From a checkpoint of a small transformer trained on Wikipedia.
Size: 25 layers, 2 heads of 32, 1.51M parameters.
Architecture: LayerNorm before each block, rotary positions, biases, untied embeddings, attention and MLP in parallel.
Training: a variant of SOAP for these matrices, 4517 steps.
Each number is 50 + 15 x the weight over its row's rms, rounded and kept within 0 to 99. Layers, rows and columns count from 0. The size before them is the row's rms in percent of the matrix's.

# down: layer 4 MLP down (transposed), 256x64, rms 0.181, rows 225-249, columns 0-63
# up: layer 4 MLP up, 256x64, rms 0.213, rows 226-249, columns 0-63
down225 085:56 23 45 79 24 48 36 69 48 56 37 32 34 45 77 64 73 80 50 53 52 82 45 62 75 31 71 35 61 53 59 46 58 48 58 58 54 65 76 34 57 41 45 64 51 43 55 26 49 68 49 52 39 47 39 47 37 22 79 48 34 60 43 59
up226 096:63 57 45 46 32 70 63 52 69 59 59 45 51 55 39 63 73 39 51 71 51 69 61 58 26 50 23 30 29 58 31 39 49 54 35 42 51 88 63 76 33 72 55 65 42 73 39 73 37 58 40 57 58 48 56 33 60 59 36 32 71 42 31 22
down226 093:43 55 33 46 67 84 32 50 61 35 55 54 80 49 48 37 68 50 41 48 54 20 48 14 57 42 54 69 69 43 46 51 53 67 52 71 45 28 28 18 59 56 48 28 57 49 46 51 42 25 34 48 56 25 59 64 33 49 56 68 45 28 64 30
up227 086:70 35 45 67 43 47 36 40 78 47 60 48 47 27 47 41 28 22 81 27 56 66 65 59 50 57 54 46 49 74 42 38 55 42 50 50 28 61 43 53 34 53 43 62 49 43 43 93 36 25 56 35 42 78 36 50 66 42 55 62 48 90 53 45
down227 081:33 61 46 46 43 79 47 45 57 48 41 60 66 50 52 45 67 75 45 54 28 55 22 53 46 25 41 61 51 30 61 85 68 50 41 71 61 41 41 44 73 70 45 57 62 90 52 32 74 65 32 51 51 48 64 40 27 65 59 68 59 28 37 62
up228 091:49 45 44 76 53 41 92 38 61 52 72 39 80 62 58 35 22 44 40 51 64 54 44 47 50 50 50 39 38 38 43 25 26 57 49 63 53 53 27 28 48 43 51 62 46 27 63 29 69 60 40 35 45 61 32 57 39 59 52 81 44 50 91 43
down228 099:44 60 67 53 55 44 41 53 59 41 33 42 37 32 64 61 41 51 40 52 29 56 19 21 46 34 61 51 26 46 54 20 45 42 78 62 65 52 51 69 50 53 66 36 41 50 60 43 51 83 35 87 65 68 44 49 31 37 60 90 47 40 35 47
up229 105:70 40 62 60 32 35 38 34 17 39 72 50 62 33 30 62 80 61 28 46 44 54 58 64 46 34 59 39 47 45 82 40 54 45 72 51 77 38 47 52 37 70 34 22 49 47 72 51 56 42 25 35 62 34 55 28 46 31 73 37 45 58 45 45
down229 130:85 60 29 61 41 29 44 46 43 26 37 31 58 39 45 76 56 47 32 70 35 48 61 34 62 41 62 50 55 52 45 44 69 55 66 44 71 45 62 89 59 83 64 30 54 42 49 42 58 34 61 43 57 27 44 80 41 35 64 28 35 41 55 58
up230 097:55 54 65 35 77 54 28 38 52 62 22 60 55 31 53 64 40 42 60 37 55 45 79 30 52 43 40 71 54 60 54 58 38 51 73 70 34 51 61 40 38 66 52 61 39 13 55 35 57 20 36 37 35 58 54 51 35 61 60 69 27 36 86 60
down230 105:57 41 52 60 27 42 54 41 43 65 47 61 59 69 41 52 60 43 61 53 63 40 29 62 70 33 68 36 80 55 56 48 62 82 58 45 60 45 72 36 74 41 61 19 65 63 31 34 39 79 75 58 79 71 35 42 53 52 46 41 50 66 40 24
up231 091:22 59 25 79 68 37 62 28 69 22 54 86 42 67 20 58 43 65 74 59 50 43 74 64 49 39 61 49 60 58 58 56 57 66 54 49 63 47 32 25 54 50 26 35 42 28 42 43 49 39 45 41 41 38 72 37 39 63 53 53 44 51 58 67
down231 105:40 67 53 52 55 58 27 56 49 74 23 30 22 49 39 47 53 53 50 64 52 30 42 45 39 56 58 39 46 62 71 71 51 45 61 34 37 49 28 78 28 57 66 75 67 63 25 67 36 69 48 09 53 69 60 49 59 47 52 25 47 75 56 51
up232 096:19 28 47 81 68 33 75 59 42 64 21 36 52 64 56 40 35 62 50 71 66 40 53 28 37 30 68 56 48 29 41 57 40 41 42 82 41 71 56 56 47 43 54 32 55 50 24 63 58 39 45 80 62 52 62 52 61 76 36 63 41 41 60 47
down232 099:78 68 70 33 39 36 43 32 48 75 69 59 44 75 60 36 68 44 49 31 32 69 63 67 77 81 56 22 70 70 52 44 48 37 65 45 67 69 59 64 51 37 41 50 63 65 51 39 43 56 75 39 37 60 35 63 55 50 41 39 46 66 63 68
up233 090:52 50 52 35 47 64 67 30 44 81 50 43 46 35 31 58 64 77 40 80 59 51 44 41 39 43 56 59 69 60 25 53 39 43 54 72 85 57 72 45 30 52 66 66 41 53 35 21 45 42 29 36 36 65 31 35 47 61 31 41 34 80 43 51
down233 105:63 49 41 61 51 54 53 78 54 35 53 55 64 53 58 69 44 41 62 72 78 43 55 37 75 75 75 47 41 52 41 53 35 32 37 58 39 59 48 43 42 74 41 48 43 18 75 72 34 75 51 28 43 74 34 49 39 50 66 28 51 60 52 86
up234 084:59 68 47 59 24 28 54 46 92 38 43 44 29 35 41 46 25 59 62 53 53 48 60 63 35 51 56 34 39 57 41 74 46 43 52 53 55 74 57 69 57 72 33 26 59 35 31 41 26 19 34 54 40 43 50 54 47 54 48 57 74 40 89 56
down234 082:57 39 53 74 61 48 41 44 39 41 64 67 75 71 27 64 71 39 39 46 65 46 42 66 41 40 40 60 70 38 56 25 63 45 29 37 43 31 14 06 43 23 41 65 49 34 39 60 50 55 59 31 64 65 58 56 42 52 37 48 29 70 41 54
up235 110:47 69 36 54 46 42 56 32 77 33 54 64 30 35 50 52 62 66 36 71 80 65 47 22 49 55 13 59 50 44 52 56 34 42 61 60 44 52 59 28 61 70 32 39 77 44 23 49 61 37 34 46 48 67 63 46 32 73 43 83 65 53 45 50
down235 109:65 31 71 58 77 28 64 50 53 52 27 61 61 53 74 54 33 34 58 36 39 52 54 56 84 44 64 28 65 68 64 42 79 48 51 35 77 51 17 48 42 45 60 56 20 45 46 39 39 75 48 58 59 38 39 52 64 26 37 28 54 61 49 47
up236 105:49 41 54 75 44 40 63 38 60 45 79 60 23 56 52 16 44 57 52 59 43 28 67 59 48 60 42 31 49 54 25 60 33 46 43 54 36 46 33 41 40 52 58 41 70 35 60 36 64 22 65 43 12 58 72 31 69 55 41 50 69 70 81 49
down236 116:47 53 67 44 36 38 27 71 41 71 50 67 35 55 51 45 46 48 38 81 47 53 64 60 44 41 05 50 49 32 25 42 43 50 52 56 35 35 46 71 48 44 24 38 54 29 27 49 58 36 69 39 24 53 72 26 53 68 36 35 20 46 55 58
up237 088:46 50 29 56 62 31 59 45 54 48 26 56 64 68 22 68 58 43 45 54 33 52 54 55 32 26 42 74 39 64 64 48 45 25 84 63 51 41 63 63 31 60 55 43 47 13 40 68 52 46 41 59 40 66 71 73 48 40 33 60 46 51 78 81
down237 090:65 45 41 49 32 45 56 52 62 52 56 57 41 37 73 46 49 28 38 62 77 39 25 65 72 58 40 51 90 24 49 60 23 64 62 54 53 42 33 26 56 45 49 60 62 65 42 49 55 40 54 44 43 15 25 40 34 47 70 33 70 39 44 22
up238 129:25 51 46 42 40 74 55 52 54 52 52 25 44 32 62 47 79 74 60 52 46 19 49 32 39 50 49 18 40 39 44 50 44 75 39 41 41 65 61 81 66 55 39 70 52 74 48 34 30 56 15 46 39 43 38 57 57 47 58 31 69 55 23 47
down238 095:49 65 56 55 44 27 31 46 59 62 33 52 60 45 34 42 44 00 53 33 52 63 62 61 58 54 51 62 65 43 53 62 47 24 64 53 66 27 42 30 27 45 55 11 71 24 43 45 41 26 69 65 38 60 38 46 53 50 56 56 59 38 71 68
up239 104:49 56 38 59 58 54 45 47 72 67 45 42 54 69 20 72 72 23 07 60 36 53 44 53 48 54 48 57 27 24 37 32 36 35 44 38 51 35 52 56 63 35 50 64 62 49 35 76 67 76 62 21 46 26 49 60 53 51 61 54 60 48 51 77
down239 092:26 50 61 60 27 54 69 40 22 55 39 72 42 36 65 26 49 84 66 55 72 55 33 30 53 47 49 59 91 57 54 56 72 61 39 50 44 64 57 52 54 45 18 44 47 71 43 54 46 31 37 57 46 62 57 30 79 42 47 33 69 62 44 52
up240 090:43 57 69 41 20 50 68 56 41 42 54 28 63 43 23 47 63 28 45 61 38 68 25 48 37 61 57 54 75 22 26 48 55 39 31 56 63 43 65 49 61 62 62 25 58 57 64 68 33 87 38 51 75 21 50 46 56 44 43 53 46 45 50 77
down240 101:46 39 31 32 26 70 24 28 28 47 49 92 44 63 79 63 56 76 39 34 54 57 52 47 44 33 45 50 57 39 34 53 41 67 59 58 62 38 63 63 57 52 46 23 35 57 34 42 63 52 51 56 63 18 42 44 54 33 25 53 33 56 55 23
up241 110:36 41 68 52 21 41 29 41 18 61 67 73 56 78 37 63 39 26 39 56 33 21 46 54 74 68 58 67 58 48 62 38 84 62 54 40 53 41 15 45 49 48 44 66 38 58 48 56 71 73 67 61 39 43 32 57 52 48 62 46 40 56 50 58
down241 101:44 40 59 41 59 47 63 69 46 66 69 50 45 64 40 50 44 64 67 25 55 24 51 66 44 49 46 40 38 37 51 39 38 62 56 75 44 81 62 58 64 36 84 52 33 46 67 58 20 22 75 48 77 50 59 12 44 43 34 28 52 45 46 45
up242 096:42 73 70 49 73 67 41 25 34 65 50 23 64 50 35 28 58 55 44 49 68 36 52 65 38 65 16 57 29 25 59 50 57 64 19 36 40 51 38 35 66 33 63 58 56 43 72 48 82 65 43 58 54 56 65 65 52 38 55 48 42 34 66 31
down242 090:72 39 35 87 47 30 42 60 53 21 52 71 40 69 62 56 35 60 57 54 53 64 35 58 81 45 48 51 53 38 52 68 34 46 66 60 56 45 38 62 21 66 30 26 49 55 51 59 12 51 47 41 38 49 36 43 44 56 62 14 37 69 61 60
up243 070:47 40 69 72 59 45 64 37 57 29 35 46 33 46 60 67 06 35 47 50 74 61 47 51 69 57 69 32 69 55 39 55 64 40 66 45 55 44 43 41 63 22 87 53 45 18 60 38 50 71 62 38 56 47 47 44 38 22 47 69 33 42 33 52
down243 081:22 39 34 58 43 14 41 58 45 53 64 72 56 53 33 60 61 50 72 80 40 48 57 17 56 60 17 65 39 34 58 40 43 66 25 62 38 58 52 36 65 52 20 60 58 55 43 67 46 26 24 45 32 42 45 52 67 52 57 49 65 42 57 67
up244 084:53 69 53 35 35 45 12 63 45 49 48 71 35 48 45 30 56 56 38 33 55 63 54 47 32 40 68 34 78 62 68 41 85 40 56 37 42 34 52 59 39 41 65 54 50 04 67 45 75 57 50 60 72 40 50 42 54 31 72 37 41 52 72 57
down244 097:36 75 53 70 46 46 35 52 41 51 38 43 50 55 90 38 67 27 65 32 46 44 34 37 49 69 43 32 52 67 52 44 34 61 56 45 27 44 29 54 34 67 41 39 65 66 50 60 49 72 56 24 33 28 51 62 60 71 16 25 35 41 68 58
up245 129:46 49 49 62 68 51 24 74 44 67 58 67 42 63 56 48 47 44 30 31 31 41 48 33 48 39 36 65 72 43 59 39 66 44 28 99 67 49 46 23 38 62 52 61 53 40 53 47 59 56 71 36 66 68 73 48 61 63 44 46 33 29 53 18
down245 108:43 65 61 62 36 71 61 42 42 48 62 51 64 50 22 38 39 32 60 34 32 28 71 72 59 58 53 29 37 32 36 54 34 40 40 12 37 36 60 74 72 51 49 36 55 44 52 60 43 17 50 72 47 69 58 46 64 76 52 61 70 58 58 70
up246 102:76 24 46 63 39 36 62 49 57 31 57 83 42 59 16 79 48 38 43 42 27 57 33 59 48 70 44 36 59 75 57 35 36 32 44 55 55 66 46 44 41 60 68 59 47 49 58 67 38 55 49 52 67 17 46 44 79 25 67 54 52 32 32 56
down246 125:41 42 27 61 68 75 58 50 61 32 74 66 31 58 58 79 48 45 43 76 39 32 49 68 61 44 37 46 54 60 75 47 49 52 49 71 37 63 38 45 46 68 55 59 52 59 68 65 45 52 33 62 61 44 58 74 84 56 67 72 13 39 26 54
up247 072:50 47 47 73 68 41 75 58 49 16 71 49 50 58 01 43 49 49 52 21 26 52 47 60 50 81 44 40 30 47 53 24 44 51 72 64 56 62 22 44 54 55 50 38 63 42 34 77 35 65 59 49 62 58 37 32 59 64 56 36 49 56 44 56
down247 076:40 52 59 71 24 59 32 23 36 65 38 68 62 48 47 29 41 15 50 50 68 57 57 50 68 53 52 53 70 42 46 37 60 21 37 69 63 28 66 45 36 36 57 35 43 51 70 46 70 59 75 69 57 43 64 47 79 29 62 40 25 56 37 39
up248 096:40 73 64 74 48 54 35 54 52 64 61 43 63 76 61 35 57 58 20 62 61 61 49 54 44 52 47 33 31 34 39 29 51 43 35 51 48 45 77 77 45 72 66 53 53 54 56 49 80 71 27 50 51 59 51 68 66 65 08 20 44 37 54 52
down248 101:71 45 52 47 46 50 47 44 60 51 64 40 32 58 49 35 63 63 40 61 48 56 59 35 66 10 53 41 69 65 64 85 72 87 44 43 46 35 44 30 78 34 39 50 30 65 66 48 60 16 55 62 69 61 56 63 46 59 64 78 46 59 54 59
up249 090:43 45 16 63 23 32 50 58 59 50 24 62 24 66 66 75 52 38 39 43 75 62 62 54 59 41 64 69 52 50 42 52 48 62 59 65 27 52 31 38 50 51 38 27 66 58 52 48 27 62 56 35 30 70 78 48 70 52 79 46 54 70 39 67
down249 090:57 29 65 42 70 58 42 53 57 37 39 53 50 50 34 34 50 68 55 30 15 49 35 56 68 36 55 21 49 46 68 12 37 56 47 50 54 28 31 44 40 52 42 64 11 58 26 48 60 42 61 42 52 30 56 35 34 35 12 49 52 35 60 51